config = dict(
    n_head=2,
    norm_eps=1e-06,
    schedule='wsd',
    decay_fraction=1.0,
    dataset='wikipedia_en',
)
Each number is 500 + 25 x the weight over its row's rms, rounded and kept within 0 to 999. Layers, rows and columns count from 0. Numbers have three digits each. The size before them is the row's rms in percent of the matrix's.

# up: layer 8 MLP up, 768x192, rms 0.13, rows 110-126, columns 0-191
# down: layer 8 MLP down (transposed), 768x192, rms 0.124, rows 110-125, columns 0-191
up110 090:498460524440485508533526546493480576504492527477485521502533493498505521502513472533473562468504474505453472508506484494481500460518513512461481501526498520486489558485494459481478506533485526488530528487498481504518468486518482473508511491518471480543507542490442506482474478472506516496540479463496453480477464484501492471523472501494490524519508473513511518511525534515473512470470507495506473476479475468450545512524497466525542492496486502529477526486481498504507497536488497471491478526450507507537490467503509501533540505494521509481492460548515500532563524459527510517
down110 095:491535482465483488512458470494490454489500476519499510557523480544483468510501492534471471522508504470483483500522557527486457502511499523498484481519499514501504525516481492492497500508533498511538507514486558470511496503525534511556483446546509509455459447459483510543473495492493498526534498471484509494514482477485491481516479505515535481470473498531510496534507509477520477477455504514461502531480509529503476538503522495487525505475487517521529420518535483481489517571513464479473519514513518509500501473507519518499484497463505558523493516536513520500488438466517470483
up111 104:491518495527489463481521503530516458471517518497488483520517493505535540516493523525506519554473515479501485520504496485498474488491479477495500513494483506451451525539510554494472500465524575503470484494502518519542473476513480503519474552518537522521482514500496485498502514542455532528466531494521521504513477476482480529513476475497475497483511480484485514518516490497539526493478507501489489549521475483499465499532465454447516520503463455492516527518537514508475481505478530556459493516508545510484477479455526511486560540533502521525539501487542474479492496550529502478
down111 103:514476470484522534533509476489486490503520489485476492536496496477439478504522455501495505462514480531494506543504536468561470507492528480483451442517504520492489496509492499584491501491482518471488508531450511460513496527504492504475490459525490491516483522464537471500554492512514495523463515503488536433493521500428469508523490520471499536459525535474501525521500509484500514503490511484481480519510496538506490514465518511488515490427490522500476527523541539500514471467522488519481531516498488509502469496548488528475522516497533508462488485492505500532498458486530513493
up112 100:457481514496521480469485516504506474518491471503511532476451497514489479514520494533506547524482475487473532451527469541474476534535466456512456494538450505551551476491513523523502493476453520490513492520520496510502483486528508493525501488496493506511511481493471483452494519557513523460502489475482486513500541535444464470535501524500492529509490501527503501502457488515505450526483460492519465521476508551453495480509524499518540486479497497508506515446489503545492514511484504521471460524476514487515494502463491518525538491469447525502516525494517545474525518514495490551
down112 102:504490487484498500464495513508551508506527478482462516536552505561514467511483486505525521500486512485500543491474504454468510479499553505488501466462509524555506469480529499507482507506492477509497525457554499543495530450538508475477550527488501488477521500463540493454502512503499497509455484537488490489512528511495501492525509500522495487481510525489492523524513537472541440484487467479459531439524475488496474551522526486540529528504530496522511494504494520520536477486436524548563474510490480470500511519508497465464500496468496498480516499493497507505536493506507513504
up113 113:470517501474532484501509550541464503512530498565522491500505504505489503434517497490476477526531505567533502473479456485514469481487539459503446475485496495534472536506482475475478519522519511489529537519502523502497529495467509506457496515573504515508508575476463532498506478510481481527487471487455522553486503501501468440514500500468488523521487519501468482519536474523451507461498530494506492499504498513514522508507495463531488504500474489495504474473533525450495488511498487532501512481483478520474524513492500489476501484547523497523524469489509527462507525478532478465
down113 094:548494515517479480511469468499498516450453490521476469488498491539453496487516504503532481543489550462495511489489472481478494480478529510458488502487513480508443519491496499527464530519514476500516486467519483482499491518515476469502519526504505510487506578472488526489452520518473479539516481509467470500510542522446539503550496539447471510509460495479513504515494475523504511470545515485480500464512477488471549480508528464496546544517467516477495504513489506519504520456428542518497510533502503491488501517505516491471497529489514518528488484502502464491480473487535505547
up114 110:494476451522522493538463503518490496471492508464512467500475520484511539504467506536477511541493520504458490432479523488473545463536500494517531485511486490496531497507485489539512522522501509500457509532491532536531479494542503452496509544460531498477533479494516493489550541448481499543552521539527520495481512507500472494493523495527534496491488509513529485479480458463505512519526512524515502541500485504477481512523445466538496505479475489503482511543495492509481515535484516506513503441499500521510530528483497463496469453498442454487494533510481521516529455501505512524
down114 108:513516528483474516480498471473490472508523488477505516489494485546516523536465518490490477536472548489503527507500531460516528491512536481483502501538510545477524496528497494487478517492511511509492484490537490525539497457524495573478525491530475515490495486479494522493463478516490478508497461523535515503525537486462484507519493528455511517498522560488522475464461487470510471492500502465534475480518509514510525488499508489507531475535491488500527506505512492467508523513496492483516516472541535563494513483521452553504520510485440469499585531467526498508453497481453515454
up115 093:487515559508512493469473543501503505492488536506466480486458501493507505508482524522519520519512527512422511511508455544497474502489485507483491558521481468490503502492473550521542515473528511527487473541515503487536455469511466520454462541504503492459528477541494519511491507486514502514481460541499543494488488486475512513512542510463492528511467501517510472475528468505497497515480459503557508463499467530491506497474461515498452521520507517488469500466535535436484535531522517470501473484519507526470481499486514495493465499521500497475507513558495458500467486498515500465
down115 096:521492477508562540504448489431515487536506484478478521522518521466495493489501477552544497517510520501504500562507493518483486479493489490535507491494502523493488476465502475503501481517526451503501524467472495475499511513464518481473494476458475422504527485470494468502468488487515516502468523504485516511484507522494519482477492454537500505505492501495491521535481500494479502530525526495534500493508477487496514495490482502507510444469512499542506512466447503487509462528495513532519499524516548525579492541551540438492487506484497529495539522487502485543480444521514472516
up116 095:495481486476503512475540463521468517467496528483476504480490479506553546512515500546465485501539483489469464486546525499519517507520511489526515497448511505497496550535494500460493494469465530478502467518535462505496505510507458474520524506509484489534504491471505473463522484511458500506516541527485513525481458499515512534477505464513519526459532516499569442520537482459484492478476522466489549507452446461516511484498529515474473559502517496536465490514507494530471447493509487513482478522510530476513506463524486510513496503484504480490494478521505456504531510510500486537
down116 100:487488489490488536483550490525476481508489470501533522530464497498490499533482513479481502551497503496526478487505516469489486440495488510500498488497479510517524513508524508544523553508522492529491457495494508490525496498482536494506482494512518501531533480485517493499438464551543523482524492519517505464546451505505523459465477511466486480513475481485487466491458575466480505499481508490534524509503531522517490530530518545562521510504487520458490554521517520497523495497501466476516489501527487518513509500538459486522487433466494495496527499445489463455476501481550492482
up117 104:444495534501456481503499494536548537476496488477528486448490486487496494540454477489487517498515506504532487558561498525501518513496507507526513495462487536536516536486498505523515507509475425494476544483505494482496498492511519499496505492496462446480509546489491502470554477454507497511518514508521513479498536515467517503474491502535544454485449512450507491501480523495473501522500499506477532497543487507481511548527487477492448498479481524510491466487492488484470536514453502500505509496537465513513543522456549513497487512503505537503482476462501487498460524462523538492
down117 104:536512501490441492450510519519484466509511467503490491472460467535513515487481482478489502479528508479489539490477493509485466520442486547523582496495502466485468513463470479492486553479519493501521526487479511445486503498494534523453492514474515491475495561495486507550509498482482467507476505471479426477541516453494488498532529474525483478514494503539506554499510519501508524485516536494517521466502505490515489485487500502475448517510483497502500533525498531510499510534497469505486512484470512538468497487480489541522510467484522464558532479467505507477534517480512498515
up118 102:492512557518459469495456511514477465510505511468505507466508532502521517496474501508513547467468507542489466523525510479491506505491530511503534498495557469479492456494519516485447473518484484470499514522515484483525532501471474500518506504520481524498473504476508481506523485491539467490494513479497485522542500496485488506545494498505510483480506513503454496564488501527506497497479457521537489557518482495542490506504518522480479468455510555542471520481477481566470499547519491459471482498476481498540526454456470516493527523474508443508513497489522510530544541495478464526
down118 102:474479454492501522505520501521526515512497507516529468484504539489539495482469486509499533478473509469467499538482499472500479419503498497484498490483483494469502491485510505552497454520484469500505477474513490409512524513499477521450538447490520513526539502503506509513523517504520472495489496496506479498529491482472529498488451512503472489530516459501456503507496516494524487491478490465513517560482505516489523449508459470547501493524452526474523542494498504547472508515510466499491489501491534481504484472477503512499546563499509525507534456465470457511539481528538500515
up119 100:508497499527503482508510476511482483503476509477486489498559443497470539511527471507463527520477504485451432556507514488504482543495508519486481483522495512516512501487554501478415519496494476506480484473513505496495487507525544490470499488485484502481518509440534544525528478490450528492521496488510568509524550500523493492536506473488490469481499485480524480504506477495521492519466467524490483506511505549485453547487539514506544467527513480519508510459470514507482537477490527511498512485505528504531514499547506518524495533535494477504531486485488500467497522497434521530
down119 097:520492519520495461446537424528512479508476483512484498530535484513532486464480503486546546485529476455513501514510506563507507489511494464463524506489487475473489462541536508509530537479521487482507492501522484498482522526480518526482515501525473473478476508519498516516411501503497516496518521489529514501455463512450486462527496536465490501511513502529555482497507475478455528547514536550463496470486488502511497488517496460474519488505466522460491494464457475494507490504481514502559478526496511515527473478537503480501504505480457520488507511501535506529508506519500508498
up120 095:500505496519456497541507480490493482500482512509525513470482502495500502505494475480497486457524533537462517525474489530558521471527485494479545521445523509469510509516489463490501460512492448455566485520529446501505454518528491475490480472472515555445523518474507537499524518467517498491443492497540477476450521471495503466507513508530491476489481469523508475484495528496485496519510470496480558522479476491514481547508527532510485471541502488505502503492507510481514528515538508493499494507504444499511513494473493502469482509502510535504503505453537487500463526538567469512
down120 093:493518465494487511531489517543468493543507489489521497475530504526510449488487477497451542450514522474543500518499431512493497499493511502523512482497509498497473476538524526501517515510500524544501479492470492510489477505515505447447451514491473477497491494534512477548469519467505488538490516455467452546509482479521472474546474464496493497496487557558472482461476502498510512492472513549459488488487514500496506518500500511482491491513491504484501544487512474485524504496472533511497509493489543486539536532513496511478490466538498504507460545463453536451493504534540492506
up121 118:459503530542493501526499496510532464482475487528507481455454536483504461491523505511500525529498491482497472484470542499487482503485487538496475520462508506506500506477534491542477453513481511476519508520520451530487499477467487501545511517514554512499548495540502490463507530484462493500518493497505503510514503488470484528511504547508528487542499498470499476507554499523523467481445501476480486511492534523486474443495562434523472456487501507509487517520496527494532461499454477495534466534517526495494482460504472540448487547497485478519477455491497515508496496501479530530
down121 121:477511525504492511483523497518538476474521500438480482548482539518459485497467471535513476499479513490468495474502437525509467517449540533500462529540484520536518530476531475505503485498498496498459492491529498510555494516539498492522494465514475543486499467480523534489518503521511476494455456492511504491515551545516484479532496473472470517481450517476504490533447486513547540506507506504465494525499540510494487473470483471467460456506511478458559521500523500501516501503494481545496486532501500503516506522502487547512480520490532477465495524477470519502504521499515501461
up122 089:496460496467533518487474475463471486526500519516540502485515445541495508488457469504460494495535500505520506454500553502451526486498504489460525484536460476490484521439520504474525480479465482509487492512498494540449432486519511504476486463535478501508492507520456510477524497519528527451520488504491488455505515510492509495518493507466483506502557494526474487447520493543497477515486530520492498520497516487525489526494495466521510505526522501529499503478533510503454514481490511506496464455542509499486516487505508532528537525513563450504506500502480556505533484545526478487
down122 082:437504484478519482498435507518507509497507517452441458462540492523501464486505523514456466486452520528479508511498503536518548548505528503506532510480465488512500463484468465488510460480508493497477505527489514504512510484495529484540472498492520537494467510508505521505500478489497507539489511472513536559490470487509516524521529512481532502502506514464480509533481474439480537492498479520481491528530511518484531473458487505513446484492467506477483508523488459430505528507527472496533513507539530485479524508479492514524502487469472515497541493485498435476484452500498477511
up123 108:461494464478460557519498513532509508467501516476478468465518487473536506474445448509490515492503496508470511506524490505508470493508473517473482470520503534486521507547486510517469472544505525512460540475490499504499485479487471477480522523470513486456513551557532450512547504502503526495475470514486486490462551486504496488483513496508504515483490504520441553535464515492472490486503517541466492536534483453479495522525464542467470486538490526520481471536504502490504482505527491495523488529487501538527505510439514521521480498454521508478502505521497482502541460519494497480
down123 103:528509509538490537492493511465450476499558495523530497461478459535515494514499484521508500553478505526500473530475530502522495469506516466491455492519493529518538524478503527460506454505505523509502504538442466514509520472509496506481486543507519501532455476553526539467508475490494476468443530485502505486490539516504481496465473475510480539534512492492537492498528514496522488473503465503528487493501509519542495462470479477492455527462521465508489503495513484476479506505488487518534533467476490454584488506541470485525452482478541503483485491508500496488478492499501523483
up124 109:475477497521483495490535494507553466490465455497506513487545517504533515500488499501484533514465509563483490511512487480489492486502477429483469504441487491458491468548504520481460531483469460502495553515529509504515507509523519504526493531502491502519470481554522492482534480514511524504515523496483485498466527469458491529515494511484494483529508495510502471477535535499488520478446508499554495486500495500474469490553514489530462522473482454510504518499525515509507494481460520498472490475517474511482489474500494442505489527523476502573499515501454527438508533514491546517
down124 119:486496504489562521525450549435551511511502533489501487496527527466501495488489464500482460506521478501499519508507510489464502504497503477486480477464500472488484492499506539584505500514493523459502509480473481494499514553509486534500492482513513446494478461471479487523531539494496442524526479531496535501505469489470472524528472523479469475510445484533479504526502485482513527519467529498519480487500551552489509458495455533521509493497506523487493445503484483490475526511527512498481502460465500505510527520487465494515474524505470470518544507501492511483480447521521515458
up125 095:519486457476516536488536528479538548519447502499521531498485466509480460483466503521509494475496508530496503539485498444496469518534524519499473464506505494523479530490514439488445481469505510482531483456493496516519464498498483513501520527499466501496513504541511492471518490492506489503529493487487500504509510456515487492509494470515557476484492485495526500509520531488500495475489523548491514552499473546493492522526517513458463517479511574481464503459563467455583507484485504481486544490511479509520546494518498488518544484513519489528469495470506508511482493522532483498
down125 098:507516492492498550532480481489512472516510502464479492496494489483537494560527499543507510527535518501464545540480475502498487537492527532497499484488494467539541504502468503513510535489470472529503485488472503444535517470446433523494503530514512526513511513487494520520452488512547484462490519485491511474454503503468522490510515507449479507481524506532490494510502475437466480507524506556472520444544476485475481474497504535499478479471507477488529543472537476476507486490481504489509522502475496505536491497548495507515471499532487500455503484535461481528489500525535455505
up126 097:495473541524474514516511495487521524485519500502475479516498470466510519501487523516499523485488515552497509519494464474485518471505536507454482506457489518504518508482521498472499512581503551448539544468492479513478499518520520484511432516496516494496476478495482506513493486510518503509472467516525524548481466513462536539483507504482511463561493504526494476518505531554510513447488486503533502490511448449510529512529501493514521478521496479452461522475522502479500462486474470490449475477497472483453542511478483503517517504560478493521504493486499497481530525497502516555